Each number is 500 + 50 x the weight over the matrix's rms, rounded and kept within 0 to 999. Layers, rows and columns count from 0. Numbers have three digits each.

# down: layer 7 MLP down (transposed), 512x128, rms 0.136, rows 341-393, columns 0-127
# up: layer 7 MLP up, 512x128, rms 0.152, rows 342-393, columns 0-127
down341:468569430477478549548440458505451627455513560509460353517394636414588629518413412524491516535375466464448511594536383414408603564511449450485469652419505549631535523582395498545514532529601509503568664480539499480344548448473549402550472443620587521508602424533491542563461446565396508539603537567499546465461552636441494552595554456443501640658658548587602637470475488519515464553468
up342:486501502457502560535526488480512470506527518476526504486478523470523474531504540477486527529502529496515516494495528514485522515530538455500464480491494508514478530497532519522469490469477493471481477481474502491496472491521512526494491495468485489506525487509468513475498441462495486510477482489520485492492526533484533512490508518511505459473498546499486477509533502506533544473504
down342:500463496507477488485513498483491528464508504481485540517501459512503506474517489513483477504488465481505533500510499488495475494498517493500512502490495519512529508490518486493525472498504517501470461492505523487497535508496510508522504497524495497523526534500497504481511510503476492508495495556474482514513495508483496471511503488467519544500503470528494496536477497470494502510482
up343:521521471503581477534587453480531550510437469452596435534486616422441543461644567489366561676464460590550460308388495528568525496519516433545499508508491508482360648403444498533592429433486468573435408544505533519580346507334417327480562478389548456566478485635561527529476492368458466478430531610620432595503505468547599595474553514573565566502499494506460534620601468513568574538530
down343:471576442531557440461492471467464534448404512496465487486483435454481520460514555569437442548479417466410376579467453443445524506451481479560537618360589578512508492448529551595425469308491495616608503547525394594505409464546470581404407490421550467409482531443529513572492510593492511327428533525521516420522440459602660629439394473516443517518417449444637506607575409563584358294465
up344:459471537461465521534532470482493451507557509452509531488487520472543511517502509478526548560534516489516530483459511539488508455536492494495482496477456460535499508479537483532473506505472499483495478460507574475500500493455489439487513492490512499470510514538491465535505470491519510513458489475524505540478506519460513501488514511503502477453497551466527479539512499474546512504492
down344:470522471474506423490462515471508496506494504538481483495498458510508514484536487500507466486499506506491490507508520494548474491506484530512514509500517497465487518514507512465507501495472530526494510519491459502511519498489543487480510491516465509543477497494496504500486484486504462498497508506453501493508503489519516488497514504516517532533499479528509486508489489504490505502493
up345:439510611405557498503500517444494505461473598541492518499575489502504523605551491427457481505476574597631601533447676525444574441456594331429478499476543384416377515460493560609541506512611504501424386475399479493567567559458480562554639483426481508455631435593543424468508493547386446435451553643464513458430478419467536555560626582426476446380422429537450487465669559415546438503588
down345:535533479449636495479509503506505496414381387420536385563502390673538356571386443546505434489513517636579594450532459552537462554518546633490453583469479530456472418538501486460632596574479510464402455486369463605510550443323615581463479453620522377534416492483525428492524461568503510606488602551359492554451430389547494472496458456357445484499435461469479608507460533429426398430645
up346:500491530490455526525537492500510498530492521490527536451509532499515473518494516470526531540537520506530522485497511504457503457501528524461518473469476469532488485487519483517497468463506520470496461503486502498488492473485504474488518484490537502456541485503482492512491504476517469544481482507501487524454486495483511532518532544524485491462486522474521485559516458448506539480492
down346:497491546493495484497498512510497499497519537534482493490496458501518495494492503513492511515489490486508498509499496480533482504481474484499500493529510504464515491520495510512479539506509519505473537492497470526507485519503505483486499504472473522513503499510515506514474529509512522506509530481505522524511513473510523521511486495494496545515506498484474498490506508494523492519519
up347:478523524461489521519505499529501500519560512499527546483479530480532491480537477492488504498522509514539520490504528533509528488513516467518492489485485475512471510461500484512487485503492513504502510494479530505499470479480463488485526466466498509467534499495505489494538451461477483529464455487518502507475478511496483518467529535497519504456491471495515493508506481493531545482466
down347:525499472552506502520477512491523511482470513541485514509536502506509502512469505503466474521490492505488524532510495496523512493511528479494482533486507505493509504484503498487525493520496515528507504533539520501496524511478464492503465497495508503521519482525509494514478537523495519462524510533515472504501511516474473557516472483495474521538489496479482516502476512502485478497525
up348:552419484529563532632563611419394479495418495541459640544583500580551582449652600578494533548567543603491523409470628576431504491572466551570303398451522510404561677552487496522405427573626462364548364596464602510498276390462432375555456408519418560492579526504473480495544518525524488588379506398490402500463471513361436589521523492509589461454495455520516452645485419526468522428513
down348:439584619449383546516616379471583479438403552532503424624515528489367622519583617506537531407548435442482464461506471601488464574427610605597497394610455426428435538507538517399617447527504509501537380549544471438460491506518612429546494596422397424417420525606472414563557457483702662432501484593319334500421454673555531431425521465351356661628577517469446543589471445593449422498484
up349:489456534481457501494532501491490494517498526481513541474466511494505459496512489489491507495488498497537542483505513525495496474504517497482490524529481511507491471482504482511474479470498496471481481497493528469500481490478490492515515487483514519477521486523499469480500492487488479531469483476537501526484484479457501504459517537529526475457484506483498512542508474470532525474469
down349:498519503497501482487477515506509489505518512513503493500526504515498516512487521490478495492510498519491505496482519480524465506507538530527486488528510507454495521477507492473518500487496498499527483490492477490490522483508497508498481522500490476500485546484533483488509524521511527494492482512489484536462537506486482486512471497503465522520526493485504496496489471497481487486508
up350:502488499455469513530510512515476467490493536477538518514502530481505489519564510459529513521504517532519531482504539510483542482534498516520468464505476501520494507455494473504508469479472514462488477485474536489504448493475486500507531484499532524481533500496453501493511499449476500556493481482533469550464520481463519506467510565501519453467453524438500500535511484497495500522492
down350:494550489495527517482540518477518521493502490501467453523510466515497518513493520495482500465493499504498485527537498480528475499488475541533570505501516475488491487534471498497508487507503504519519499505526513477502479504509520487502495515482496525456494500526495531513523505507555523497463531498509517477496506486521495452537487461550480498511544472507500489484495499487488506509530
up351:440424596513465514439552637337421495552590593528616622507592603595485497422504584501598415468601517639536588571609695500555615533628459504630395591440423476598444529543487511709506301505639428416467482599309459508459388481515422508671697584509459576545495475556423518378605441260417477430460507492635440590448425399426338445579556554522515586402325448265401411475440474382501651588474
down351:672504507494578505500423452569507485428434468545463369432554545393402341486507461396560629359410355420528420384591439550424340474517407649684597569660429317540621515522462500557554473549485425584613311509624337447614424422526378544543578575575459627581589581524628529522477555469538425390409442615405494510460458531458415472630599599408507645501517470543321420426586469595337494396367
up352:497484541472441511514517488504482487517528521490548535456524519468495471506536523460515519546502507505522500476483537508479516496501535473504470519454476486514478548494509509547498495509472517498475484478515524466539495475503497508538515426461524517471540483548493490469532466502450505510436489485540487518492511489511467526466505516501462437477477537492506482550501492472553535487487
down352:496515510482533465490476512480492476488490509518492528513518469514490522459492503517509536505513483510494511492479441493490500466497509498505476505511490490494485508484510498500511486509521502526487499526503482507510535494458500512498498530511492474502505517484467517483481489486504537543536497499481511492517517520495471501509528496517517513484536522510519506520514504467525501509501
up353:521478513465512469499548478444541538627529718505492520530485486519550575451485485423537511490507541502523495406562550575477613497523505424462527492542493413418463515395566536623511506517547466507466483476508570518483515467553552617474589458438598533422472397620580471573552496495450469500416622542499434595501561519393599630577614462448521540355466574372446545418479458527602475468578
down353:477518480507535440392486599513504513406561472550466540494456478516496408472475511532460435542602625607595673439554443376496512508485460555462547586430546539498470452541578615604499536515474467544521519439503535641495550608462524507496469417409586531500516652443465516578519518596492477425527422482356452539526496449516509429497550419358443385509390609457357588507558487427390435472565
up354:489498509485473529531516485511483462553528551479538539490493504470465520521496511481526504530507508496531504457485525553462513478524536503477510464478452493505507530487500501521477454482507490485458495485462485474512490480495478489496510475472522513488531487523490487485525471475501464541497483475529478500514521510472481530471500528555532479495521510499492473492491479482531505469491
down354:499505508518504497518513497485505493483487477486459514470491500487495495484508496470464476512494500552500523475526490499515480503514494519509502494493503495467512542516492491477503492501479500517522530487480515518503478494486496477508499504489499454517530496485526510496503503482520499499507512521495492511518488476507494492457517508488472493497500458495504537527515522484517501520520
up355:502486566497494535515529501495517485497569551507521575475479491468485467512515521510522512534526509484481510492475512506463504537504537472528502471488499456518505533470546497547494454503498528485489483477478514496474456517487470468507521463474502537477555486501466494484540522488445485528459511497560506509480490507469505566502533502514539503463456517504498477527527488477514500497487
down355:517473481502491510515515499514478551505523486480495505522523506494479488517543481487494521485497479459483502495494522494511503506506517503515471483483485552491486530490473480503556494528540478503506516512488488473508493453526511470481471504534497500503433530522529521481475526526522511476510531493518524492482520527511475475495497482484482530510492518472493472516494493473494507509494
up356:496539489489557518547566483454529520367490521446475560474431624391513534473498457532484526407473527589486530492518441512310627367488473510531454572371529475530545590539543374584531521517631512480640501473487504519531439491540471466582436395426479421570473547520550546612668421564502344631469509454733518454549642535416505480538498476632563590340529543511513468552522412573559539572516
down356:528495499359533483432498625606460355623594465445491597401458453509517572478492455503544493457466439477493374407376509420578350591493511551507435442533553641545534434512497515488602648376424514502519566456428542549463474497542564521411450562537423543489444571440604367714442508510712545465510422583479524524567572547494563429524479552549556549581664394431469602514461530512592453475557
up357:476500528469492571511511507526500484507529514476520536461499520476490482531510531501524507513498498518504516483496515495472511480498508484470482488506491480513478535468500505535484484487499514489472465469483535480534461485486465488522532504453532495463537495495513501522505482478483484557461482495529495491507517491480516511491524511521511479494481485471489491510507472506534502491482
down357:511471505507488490517507518478524490494500488517490470518508483499501499483505493507490467491498516483488517491508506494512473487518487507483526476500524517518504503511502512482513503507483509500473515498505502497492515484480520485491499483512510493507489481490474491497507512517499495508503505515495487491510500497501479488500526484495493525512497518499491488484457501493526500505500
up358:523474532511474523511569534457537553617496553430476499464557461588512518554600529531645491429563485451556457490457483459524467417512455497551446414441509453563566487534480403513547373508499521407517529480398450466634476519498445486586462469529511445496531475463396443461493375437587478616551487552502565497527502562493503475435433517574570457354533542572433529524485641335461510347486
down358:394453462492429416449508459621457453530531420536491480621303447543552553321458573539457621501489547446572583504468410506609426535502478458445530535507407493583504456451524463418481585561517508486440506504491441456524591443426528532420563487491518346579541545529474461568536446570495440510545388487493535589377457464397509490479578415544501436433486576426488480476516502545485567554507
up359:477491508442468525567513502509454481522526547440542521515521496454471466507528569484490555571550498507523518477480491517508484448496486456446489516496461502507476524446529467531489444500453485498466480499464565483530426506479450511537503505486536483463571513463454518448536453526455457501494450557551472517487525511474540503474524519502495465451474511474515487551515504467536522482463
down359:483538501476523497511524511458491515493506497545495441513473441535497535476500490543576456457517520508496497568524536490531484552467525534544495531504539544487502511504489503471466496457489491549537510556470490456482468470490507508500494553545525512529471529555534478549500507483505554473470511473492536473564535514495488501509520523535500548513528525505491541494464523518500474507501
up360:478487562494529544531555533480491502523491549448527540478506532478497510501507519504496496552478519491534529494496552490479500500505507454498474493492453494478491514455533529515475501478531494462473485492423535494532481478463482448523513511478465552491527461503502481536497481480478458508471480477513519495481530515477510505507503518502523479462510522486528479538519486509522553447482
down360:531504530487504493479519509501499455495486482522456527528507487507492505494492507496486477475520537489490530486509474518542506517505490516469494465485526501489474495523482518514501497492507509507508498506492480497516494500519510545489493523481470505519500507508504507526502508494491497474499514510485474492479513506523504487494490499501473498502488507541456492501500523534506491512513
up361:476476564473473516510512504499503494490517492465520525482507514506501480509510500493487494520526528522482528453516511488494532478519539472509512485491450486531482525474505514510512510501490484505486451484493532491518491493495457474529510491486518498514558517511498483504552511480495496543432469483543503545512498481488486526512493519516504478465472512492504513522515478493542508501493
down361:497509503502475496502471493507491487509506491514468500462488525484504511460488497537458486458486462503518505508473484479484470484492510506499510457487487504486508489530504521505518523487536492486521526477529509483503507536503498527544537534491476493501501505462512490492494488498497463505506504508502493495480516494487512483488508509481494536528513504501498500478519511511498496512497
up362:418377499469538648636517495518536539505565518419473536304525428468319400623496485527669412487553516427574442543431428570479432477441614478578389573491540546604599480519527365561454475448619481429532496421557430402440570509512526566510616555422490480481540475489434492561482381474430416562424529452567562502373547608389607392443585435385464467484522467480502413441509476388532583493336
down362:447503463466455453551453461485420498462551430498470504584471583611408429573390461610449588602464521474446552412620565572564571468451399553495537534532620594579528528400446530447509487485543397384406452474463519672329497496430414447320548440659493510644645513469527517458420446518513580553552521654518425476574493449604372434604507380483443462523324380554578558494525447345505432675569
up363:442500545470490555547497491502533499488524554502496533476482489481503502526538500483506532509521487494502517505505503499474513497483556471455501495483469477517475507461536486520501499471504460489456474483484492479530492487501511484495507488446523527485538505534473484484533466480497494517428503494516497477484520487482541534497522515538535511472500482482500501538507488468531524495527
down363:506484452495498493483488513517494492503476453516498498523535495502483528487470497495511458468555497526483473511513512476500474531491489540536503489453511534491498487499483475489508484521481511505530510509535519499490523479499467538506492512490512472485506492501518514499493551534494487483529541538502523521489483513469492493485493500511483501500526494509503497522515473517488501543530
up364:514442525465515509571547414430465494506486552543571527449488422563460378435551530439456648498536477578488509440436468502505617341469496420475540512499561490561486582383515449552456534451461473452450443595484484508463557566539456440407485534353394556500520616476471507583581489585539565524471566464624472623475578540605599686426526470472454453435432414459447491506685483357535415441617
down364:565612607457446534547502426498502395548512501345435531486593530516488486533530543530371515420442535394473399636527423417413555437402489511632500590549542449451426508593467519448432528486358568564423506550521473420538557456601483481620586601460426529431340489515423387536460593493530385497518509475458454543355397497447604461449463474528405559563387474505507458402495465556539488588536
up365:481493541449470511520510497487489482507539555478523519490495516456532469514509500475508522544513524491510500462501495510472520459487506453492494498506495499508490500468562472526497468479473498488480464486498535488520483465505462489506533491480502486490525481508503485515536492481483487540472506491511515522507546501497504524475546513475511479481472525478521527509492494479543522453477
down365:481520501506525507509521485481514451511508489496519512502527493522498483501476509493480490496527460509500488524535495482490493507518503492522496510487522484487525530482483518509498491487457501505530463478518499522517506486464516495515478491505497486503518515491528521488493490506521507488509499521480502510519509526525477521530478472517487494488509492512522529518527490487488485500521
up366:516531519502567687516500386296515506472453537475576504358430607456525473553468507500476447438390519584636514408498511446605475550443557404525505390555495480556423576485546399587548450422478431409302482534558410455567390570509474423444575457431508509540623507565437576491479467351459504578394386525687491581504427434602600518481430625645451547499574496521488475475704525418626500513568
down366:442381576550418427451543580522452417486508462569450502533439380605566549350504445376335401533443522441566506634479570552663552545628339493609603412490473481507420577486451614452489542462622395560377518529431478573567440462495483536546451351542563481532484502423420556449420515626613438336341545621574584525469449439544464590608571396460515529579496451609568587496567617536536394435468
up367:418450512420571503605535538444484539531465565400524475493575522340381460427449503357596545497466511523574509447650465515559484347606605453470585416329558532407512533440645430466526356411480529639469482498488699528469397497462541439687473461350460426367575368576579538449593480370469493550443512548476538592418540566424423661480495647474495541507499421422444442537436507440530595403493
down367:406464550385583363456562481532526504472580498521529343460525422373426459415468494583483575557541528525426327548542501637589476393495543639466570484523414332362456492554441543496718406310452541519516520466562489521559456613451573549520418321354530544455471479605655489547502514527415456522533409511436579601435335534347508465492547599475451465547560518564390587494600501557364495542454
up368:467484551479474563503515505486527495510508544492530530504487481478531492538536527480527520511503549534547508480469536536485525466480514475505478479472459492516505484491513517519491446475488527492443484503438492462513502476478499494533530509480548515488490460521487507487523464472485504516475472501528492509502512472502531529463508518523519490457487552509523505529522488489528548478461
down368:492473531529518526470520462482481490515482505518518489500513508524474490492491489491496503493470499503506499503534527450507526503509487499496503532529512490461519492525462485521500495526511472528486499482521494486532469513504549454519484527507472499512528485482514480500463509485485484487464538496496505470443526498497479523493523531438498505465524518508509512531504508532524521507514
up369:472478538497511568522491502488502488496497500486575509476494527470516475528537494510513514528548510522525499520477524537490519501512517468503464468481480508514518521506519510494489495464476509453466488436518506487533480467495479472495524503457561532468534510501485481528531464481503488519476474474541478510498527488491497527507530551517507477482482517503509469546511524463509505485456
down369:459515482489517433480463504501482500512484484516513491531485511527511530510485521490472495552480511509476527510497520481514513483539475511493477484496494478480527508490479541489510547513490483499488509529523486514475478482490518496523441499496499494503467501499533505511480502480477487473485515490500508503502499482472491496558521465517501497505492514531467531469507492492457480505496
up370:495513562483510601550545496491518450554449496464516516474501487476507445567533510452519510492508498499510564468476468527469536448497526484473486496514500477514516475482521479527492492491502525515457479474454532483543523490461493482526524487455496516500502468538520473537546471496515491515440476497500491514501513499450519503501494523478475483484507518464542488517524474486563535484489
down370:507512493512493463482499498517520499518492500541487502480493535500496543500444481510486495484492500521491489588534513489484479507478512539554487493515502511515485514546498510462517521498512480498527491528532516509514507518520477501498470497530511500455528465530499460537471514509522508502511527464536471514516487509484485463524481488504503458499557518530469492483475462552461469500527
up371:431596625548581623560519447439581562557394579502442477388436502463566544595614582434477364484540562451576398410539375508562601608623512483428595487515549312501482669495480496553453470427318440521531501602508614541527428486423498452486493632538573529587558504615358460472494449537384477465450422444474514506554551436580421417358470607554424494500446543430456487538586568492496577474445
down371:365450449443451420539578501543518626528455299596556564539551544558513485511562456468317539458552497539542481518317537570584464616662570568514624426476465543496440542433442413451537573567565540632506419487470564570654517447608665460426582554524309500521533496575453483416531585547460446299492483433510479458559454516459421491520439509433484475457433481332425542573436365575520374430375
up372:487503551489490538555519461480528456498539531462515520493471538500508492495522510467576506517509501525509511462471523515478522520498546489482505520494488482555510516452499512497507496490503503515469466498490515483500497495489473456550508461460490509439550475535465486555512491474482471517468484466520496488493502466459533514494516522510503481494472531498487497509519481487515523472501
down372:517530528508504454509476501481538495498533506506488489494502487528483454500515514507468488475483475509490481492529508543512496555512499469542526515497501450473506535501476514484480517492508492522502496491524516507512519499497497511476508526502471510495497514513500519483486474525504521476509499509503498471526523508493499479502503495468487485494501507512516492490522509524455487492523
up373:445439549466533476491459438539483395492477495494474558461545448560456426576444549483523534394482475536514433414501552547399665469524467375437492546396435481690483534392587476460426574500603574430487517486482562438490479550361610493441593555459482498449579505467382545506617530495497423499469652436496463574516657434428526597547584429538572454466376560568494596490432537594488472396581
down373:434492563502504422443403414521509516399575410599444483458598550513450509393343501516441465444548465528397343543422414428492485500568478554621455380513558492610465481530395512463401589449543608488516585529523564421562360554565440512500403573389376474461589529497606521474391454512551442510462499489366480520575468455459395487418464535509457500388477508425496637493485524423546438544442
up374:431437510378585448519478515342486353642588616538505481469521502566524553467523455391410594503557541411582608422549439420571552452530509482475462422392461459462510640349520420464631490489479600563478361457527454502606546434434509372523598501405519502522518479462563389472461535462441576461523491591457517458544596436536541463555597456469568541466445532498551513370521489489557475399463
down374:598521516477479549542556533481477588490636445600503324373509479496388472496538439430444585417527419473433500513471516590504389568512530544478390501592477546581541495569387428449475491586572415476510516553550444522545447443679476430506545473466552617428571588504522411559376493371623565499590583394415475626510573546466557493502423444487456408528400575330567559562498436575445465426431
up375:508480525485489495543548481509519487527532533452515505475475540474527481524527530450516517488521495519541487458503499501490494472490497471527487474499465513512512503483502493518446456460482491496472489490462516496515493479475459485519528473445537506489524475481490507528530461489464494560474497506535506538496530488535523520465492526541472486488468500453468465534524455484553512495493
down375:484496530482517520497540539522516529527503490521458519504510485503517525465481479507450495493460487462498502487503533497502506531478494569452546521517531482487489507507530501483501509515483488504528508528520508494503522508493523486477467490520526540515471491496530507503476518508461509447493502492510488475502488520508494490523501480478484534510513482485510519490489481496513496536486
up376:515484540464474528509505500471489462530516508460494531476534475473508483515502505485520498541554491497518501483485541525496516492534516477459503526492496489549490526472510473517498489455447493466461501486468505476553481503474456453496510488508533512488534536519495493506500483489472491537452489493511494486463527511489497511484520530505533493472452514486492489522486517496521533497469
down376:498504500498506518509516491500515501491505486494489518510507485505510505490492490523488499492496514502517498517489504504507491498490491512518519497514519514496494492522494505492511515485510487485510486489518496512466514496481509502493503490494499496518520489493515480521505507518492490506505523507496519500504492499497502494521499508486496486508520501511481482479504521514507485503507
up377:526502532494522504519521441503527502497552513482518521468527500461486495525559516529488498519505495522526519472460521522493509498520543469490456492478475492510482518464508488538497495473491508479487515447468496464515484475486474485510519503441497531493566487529497504514493465476466498495469480486528483527493518513467513538465509510536487503498470507487544463516533493482576556456495
down377:531503512460504470499495554496512493467498487505492500494516533514492473494484479486473517470494504512474541502538514496512504534508470533493495500520535487480518492483481506487549541498527496506545491528519493533480486535496478494504467533534467486504453508509504467535482493476492503521497530518489503492498500489541480504497523494507509533472498519506476505488482502510478492527520
up378:481489540506499522525520495499492501511535514458506510469528509457479484525518515513529525519526531519495510476521540500468503514509522480484497481458458480483506524468553509526478489497496528500486472438456523471497495492511489469549519488485525514480526480533459474494517504489478467500464471484532483520456529491481513510480514501508521501454490488487516470528516511489523521464499
down378:533487500529522488486491501505516495507500493490481518504489515538515483465457486519473488483518492485504539516511505495513500524510491480468490506507523502501488516512514531493499503489493479492501509488512522521476523512507491481510500493498472483492488467488528521531496497505483512508488473494467508523501499492512478499515491507478481478531533488492489506516487483484496492486470
up379:573530549472594514506503512474478541534499514501507530460384640465406480588427443499452495486551500531547456439325588458394504474499429491519395429539462501486558453479621538497577492455442451536475461399538508429565401486503487545482541509394515630543597551511565532525507491542396623557425523555659502458420468513427434586601490527573345533370451491405437336463499563492544502517511
down379:616504465651473531452489509409519430423462608420418481556425525492509388475534545558590554520459447462497489456509501614424648459435515426466495521508383520452446472587579481479473540456512462509561510578564472512528516526412404542531537614482481444517544400475641640469554457454379501624548627497476537388585521455470511457449478562398482544587632488598498372464469391571513482544397
up380:514464515495413567583515467547688424528503516378565541471488447394549448579522594476661517678396510586508394474535489473535685482530625509425398512376468587563539511559535450489480318444592546481594473505599472521465634539477448369650438468479443434577495493486533495628490431493421467506404479431480450569484535500457592585411501542591513381491384528522534572438513398524512467499569
down380:512440556543542521542541472465422487470434552497371450565503363567497526521496585558386521473465536561448650508612419552458394430533401612525509493458368611365548632482515582531450528565506359510456493537484500541412418569574502696557542514503542536545456477500454416350470532560604636401412622525386565430568479493379463361529657636557460514559524527564543548571494498352431536524413
up381:518459465460572569642453553577515460481530532323691487480432542473401471599478504495515513436562583622536520536353668541514510456497496516576512446497526464482556587493613435587429608395423469381611517503497411578556506601539497500440448510514547531510531533524513586527481554533375537489466461523553481539414612523587492504454456542553578532401375596547621508488545519475491516403422
down381:492508467543437385582443620486591444488488623453523557536430344424401680476563507386412496365470595475545461573601626390571566571428379521572524558462542464553442414463607512537544515476560484489492688565463401526442444507430452436466478568561494512432457472551432407631581414553434505591517475570411469472491570443565509446482421548476545535571567511516422558395497573513530491493542
up382:485525532504405487442558497488548583495478506483646503333438508540559506502594484458618498486495600418501562500431594517522590498515502513505526527468476507637402491387512443516595541385432569393505431498407514412484493434389544468525494526467507583433560568506500509450458500433453506569502434525472589546504557538559534473534536441507582535558515511542618546510433503499666519511442
down382:376576453416457453490537495512433505501535436558511444552546466408384488461565500572487496513559523511520499447378509495389505531448468440535545514500528498486451509530482533477477504425536461555482430525411450491500501506436476421568559495604505484444550515535430487477454573389464393517552543507453542376561506541524512523558500527569450524482537480460475588567482474556438537481428
up383:569480434449483479621504516591493403586551569296557474537557529424555424599441472523531570553552470493538564535495469634451493574592499563546322563383573480591509488392495487402596470524415422492434482528491419451478355545408321471518581342568557591502544383547400446349520406522284535513458473509538497413468625373439507472541427474462380444477363519545460504533527512520468580507420
down383:432491612589532512452603562435468486502446502519507346561550440543534632420426446561460479544514513437484478526551455479526408540544480467426600546552564454490513384495553693403500456536430497386586693520409301472414352407413559568578567537574488348690492400513507480527505426651443583453563539542452569410552578458490430541641515481504568625441484437730401541445544503510429524599468
up384:463458555470499526493524471479488490523524503445543529464480518471517497520506525479515516528518515479506500497467500529466521472533499497465473484509515475506466484467502470526488474488473524478457472478458529477528454488476470501502489464501510522506532464517482487499539459486466476486466465503502498505467471482482528490500519519506522468482492516474523489523505509504536541503493
down384:517483454530487500468479513529510498523503510520490483489508475527505531517466496513494514476515469496457488552510503443467519472535492490503496518512472476474491464529502514485516481497478508500504491496507516476530510509500499498522498508486479484475505486496500502495493491496551483483492512495491528509512499521493509483545515515491519467494516490516509508469538516494515497515506
up385:475492521483482523546508463491507472492525525509514500481519522480515475514536516471515500526516503499529516458472508537467504498505517488514495488488489477497482509479523474541492474501529514528481481464481503484521488472516513528493526465491517497486521483516509464524511438481460482527445507493540494482501521510483521498496529506542503494487501502506502487517498478480541522481509
down385:530526488514505499520519524484507505506481515499476499486471516500526495506509487499486519490525488505500494489529499485531499500489490504506490494497509518517505518459514497472487498485504505481490481507485500499504499496503481518469501509511497508524480490467476487526492519495509540493509478480503498489488515520479484465495499520473494497501510519499511493484486500501523467529490
up386:482451509471523503526490526508513452504510552463526507455469494486500497519525532496504492478497487487521567505466527537524528464525470497489538508485458472467475494449549483478475442496490461498459527492471474515499452481522489496480503529494456549471532478520508506482510475464558513505492500470555489492493500469527508481514491510492484457503496510510478473510451473504528484506473
down386:538498527529498522502512464501448483506486491515530497496497482512498484485513470525501497509503510487509503530478478512515519488523502491486475479470516486510527480459507488475518475497528479484495514483519514483547472510468484500522436489526478464515488502495477485491485521559478520497492517532523504484471511519538519517528494493512490519484461468531509505510529528494486505488496
up387:491561524486502602566555508433476405450402469513597486463455600427462505468496476534664593572424434410520520312499501504481490527448511430427599444440583537564540508506572451512480508393499424550543388513454496536452467531393529493677539439507348460565436460531448495398511409475558502623614517498555543444569431426562521501450562534471416503465461468426574592601452599380589575490524
down387:422563509450467363501409545564588509557572622437571442494388527433415491602581482387373523345485443400565425574570618464494508519428464492576468481421469467467396550524472481517586540534539505489539613464557476613481466377542541452425535560458510598368523582493537479561665571572450686429489464428513589549556423632489519445599613485523472508609523522540458547506467444662509449468530
up388:471456557452493540534529489488477496531512516454554513483501517463506492481532554473505495491521541520511497488505507512455523519534515503463470494506479476508525507495502484531482472447501509469462481491472498486509476484486488467523529488502519539511507512526497474511521463498494501531470469494519490538470510461486509513461577526542510481486475494459540515516502469481542532495460
down388:531493510485516494492476496506496535495470513504492495518503476506497561466486478492518477469473494502491491527498482481509476523481516527515484496514500502477493474516491517535511542516502453514517500533509468520483530489524482529489499505501491460532500469488510477495516508489493491489525519521515518478467524501510476473512512498514480494500493487505522507493502494493476501485506
up389:486582587376534656487530439423472412455429568549564481488465566386390507456515415399393636484632672613533486408549576407564510570490649564479475410481519529492457512317486520564450495547489475475434523442577437464639454475477443408591548475425602563593539546578371520451582415578508485474323438462574565435443520462521602492621496440394451515469478602528572449498593477376485623509585
down389:462391510509581545541497566497476467543463472550428549601497383545597547423584583565586482483616423501453510585658461543592551480397515522302540552501526608503577393397484722498472628514415419465476526470626531552454528520466528517503535575571592392603504639352431458343497555588487480402485509482493546393482620596527453495567436612336530567483586504564516538478503456380442402583470
up390:496491544483520549559522450490529502532550518474548547467518550464526475514544507472542537568546528540490478431463545491443527517529529494481473524502481484560503498426534492518498486503491485448446491465445547490503471494468496431500526492456510522506564450566470482558493461492445479513450473432564453549548517481457503536433528521525516458493488502473545506504476453460576511495464
down390:515472482472454500501537515508465482546455461487512496489521445531527486456433568489444457496517435481455545527516544463550503493535467492549440468548522479473536568534518519509483453496501493543503489511514523490548465551491485487521497497496446494499493509505522490538506529529503485498473482518478498513483454528558516490536492528505512516461481462551537486532503534537486534472492
up391:481477538471507529502554515483498487508496520487515531495508524505507511508560510496522516529520530474518505483517557492470506489504554439501498483503486483512495496455459463531488515475508525478443497475465510467535499440510490476503508493444448515519500479492493465504505485492492467535476474524528501494479541503501490533480528531530523469456476503488552499519505529436517502444521
down391:500475503502486508499522475506481520487504487472507525514497523515508502495470515497501494485482520524490521503507517495506457524489467492515503495511481496486504507532494521506497537498499513479518517507544507534492476542535480503499498483484500492472490479498515536499507520480519504492515530475503476492492514496480491504492470488512494524523493489490488516488500468539456507532511
up392:512468500480549602528454554510565519451466550539513518451535475437403482545565461555526506565562620568517554463454512487381594526424533556361478556527527526576490415460474573582551421547303470449438483441536511529454529563481552428532466465458532542574635445545392404427465413538480478454516505472527495407619614393558596564502593559457554512433566592411522531483422481517508459575424
down392:340615445511443500543478497538533373539527512503535458512541450408466496580526556435495510440393522393614456574440563480522544534557501407496465401472336613407461604535502327436513410464562504436480521411434506512539590451510533557562442670554465590425498431460512527563533504396470478475467483462507491576403528485451523537494483429530533488529465492572530430508610502592504515457564
up393:443442437490402452501508528526483480519435454545585512499366413546576454592562488430541535519393561492435485475484475522574450529524579395454549508572407478522422574439481498454504511494444575465511527395458489519475552456470541542467485545391547461446486515515480404538571468442559477564479526490602558486368461515469504546526594439479513399542570524523473460555510561531693521478587
down393:472559577404512465562470357490534525455601554393466523589543549621470465455498592572460480486494517598462490500572431491537491454544369525572527675464556497542533564501437531475513559521511415568502679580557532601556469479475432461503584464495447573454391518544529510435470564513582489454543529427553570476515424565446451537511455510482505558373512526430499654617464438489496523500412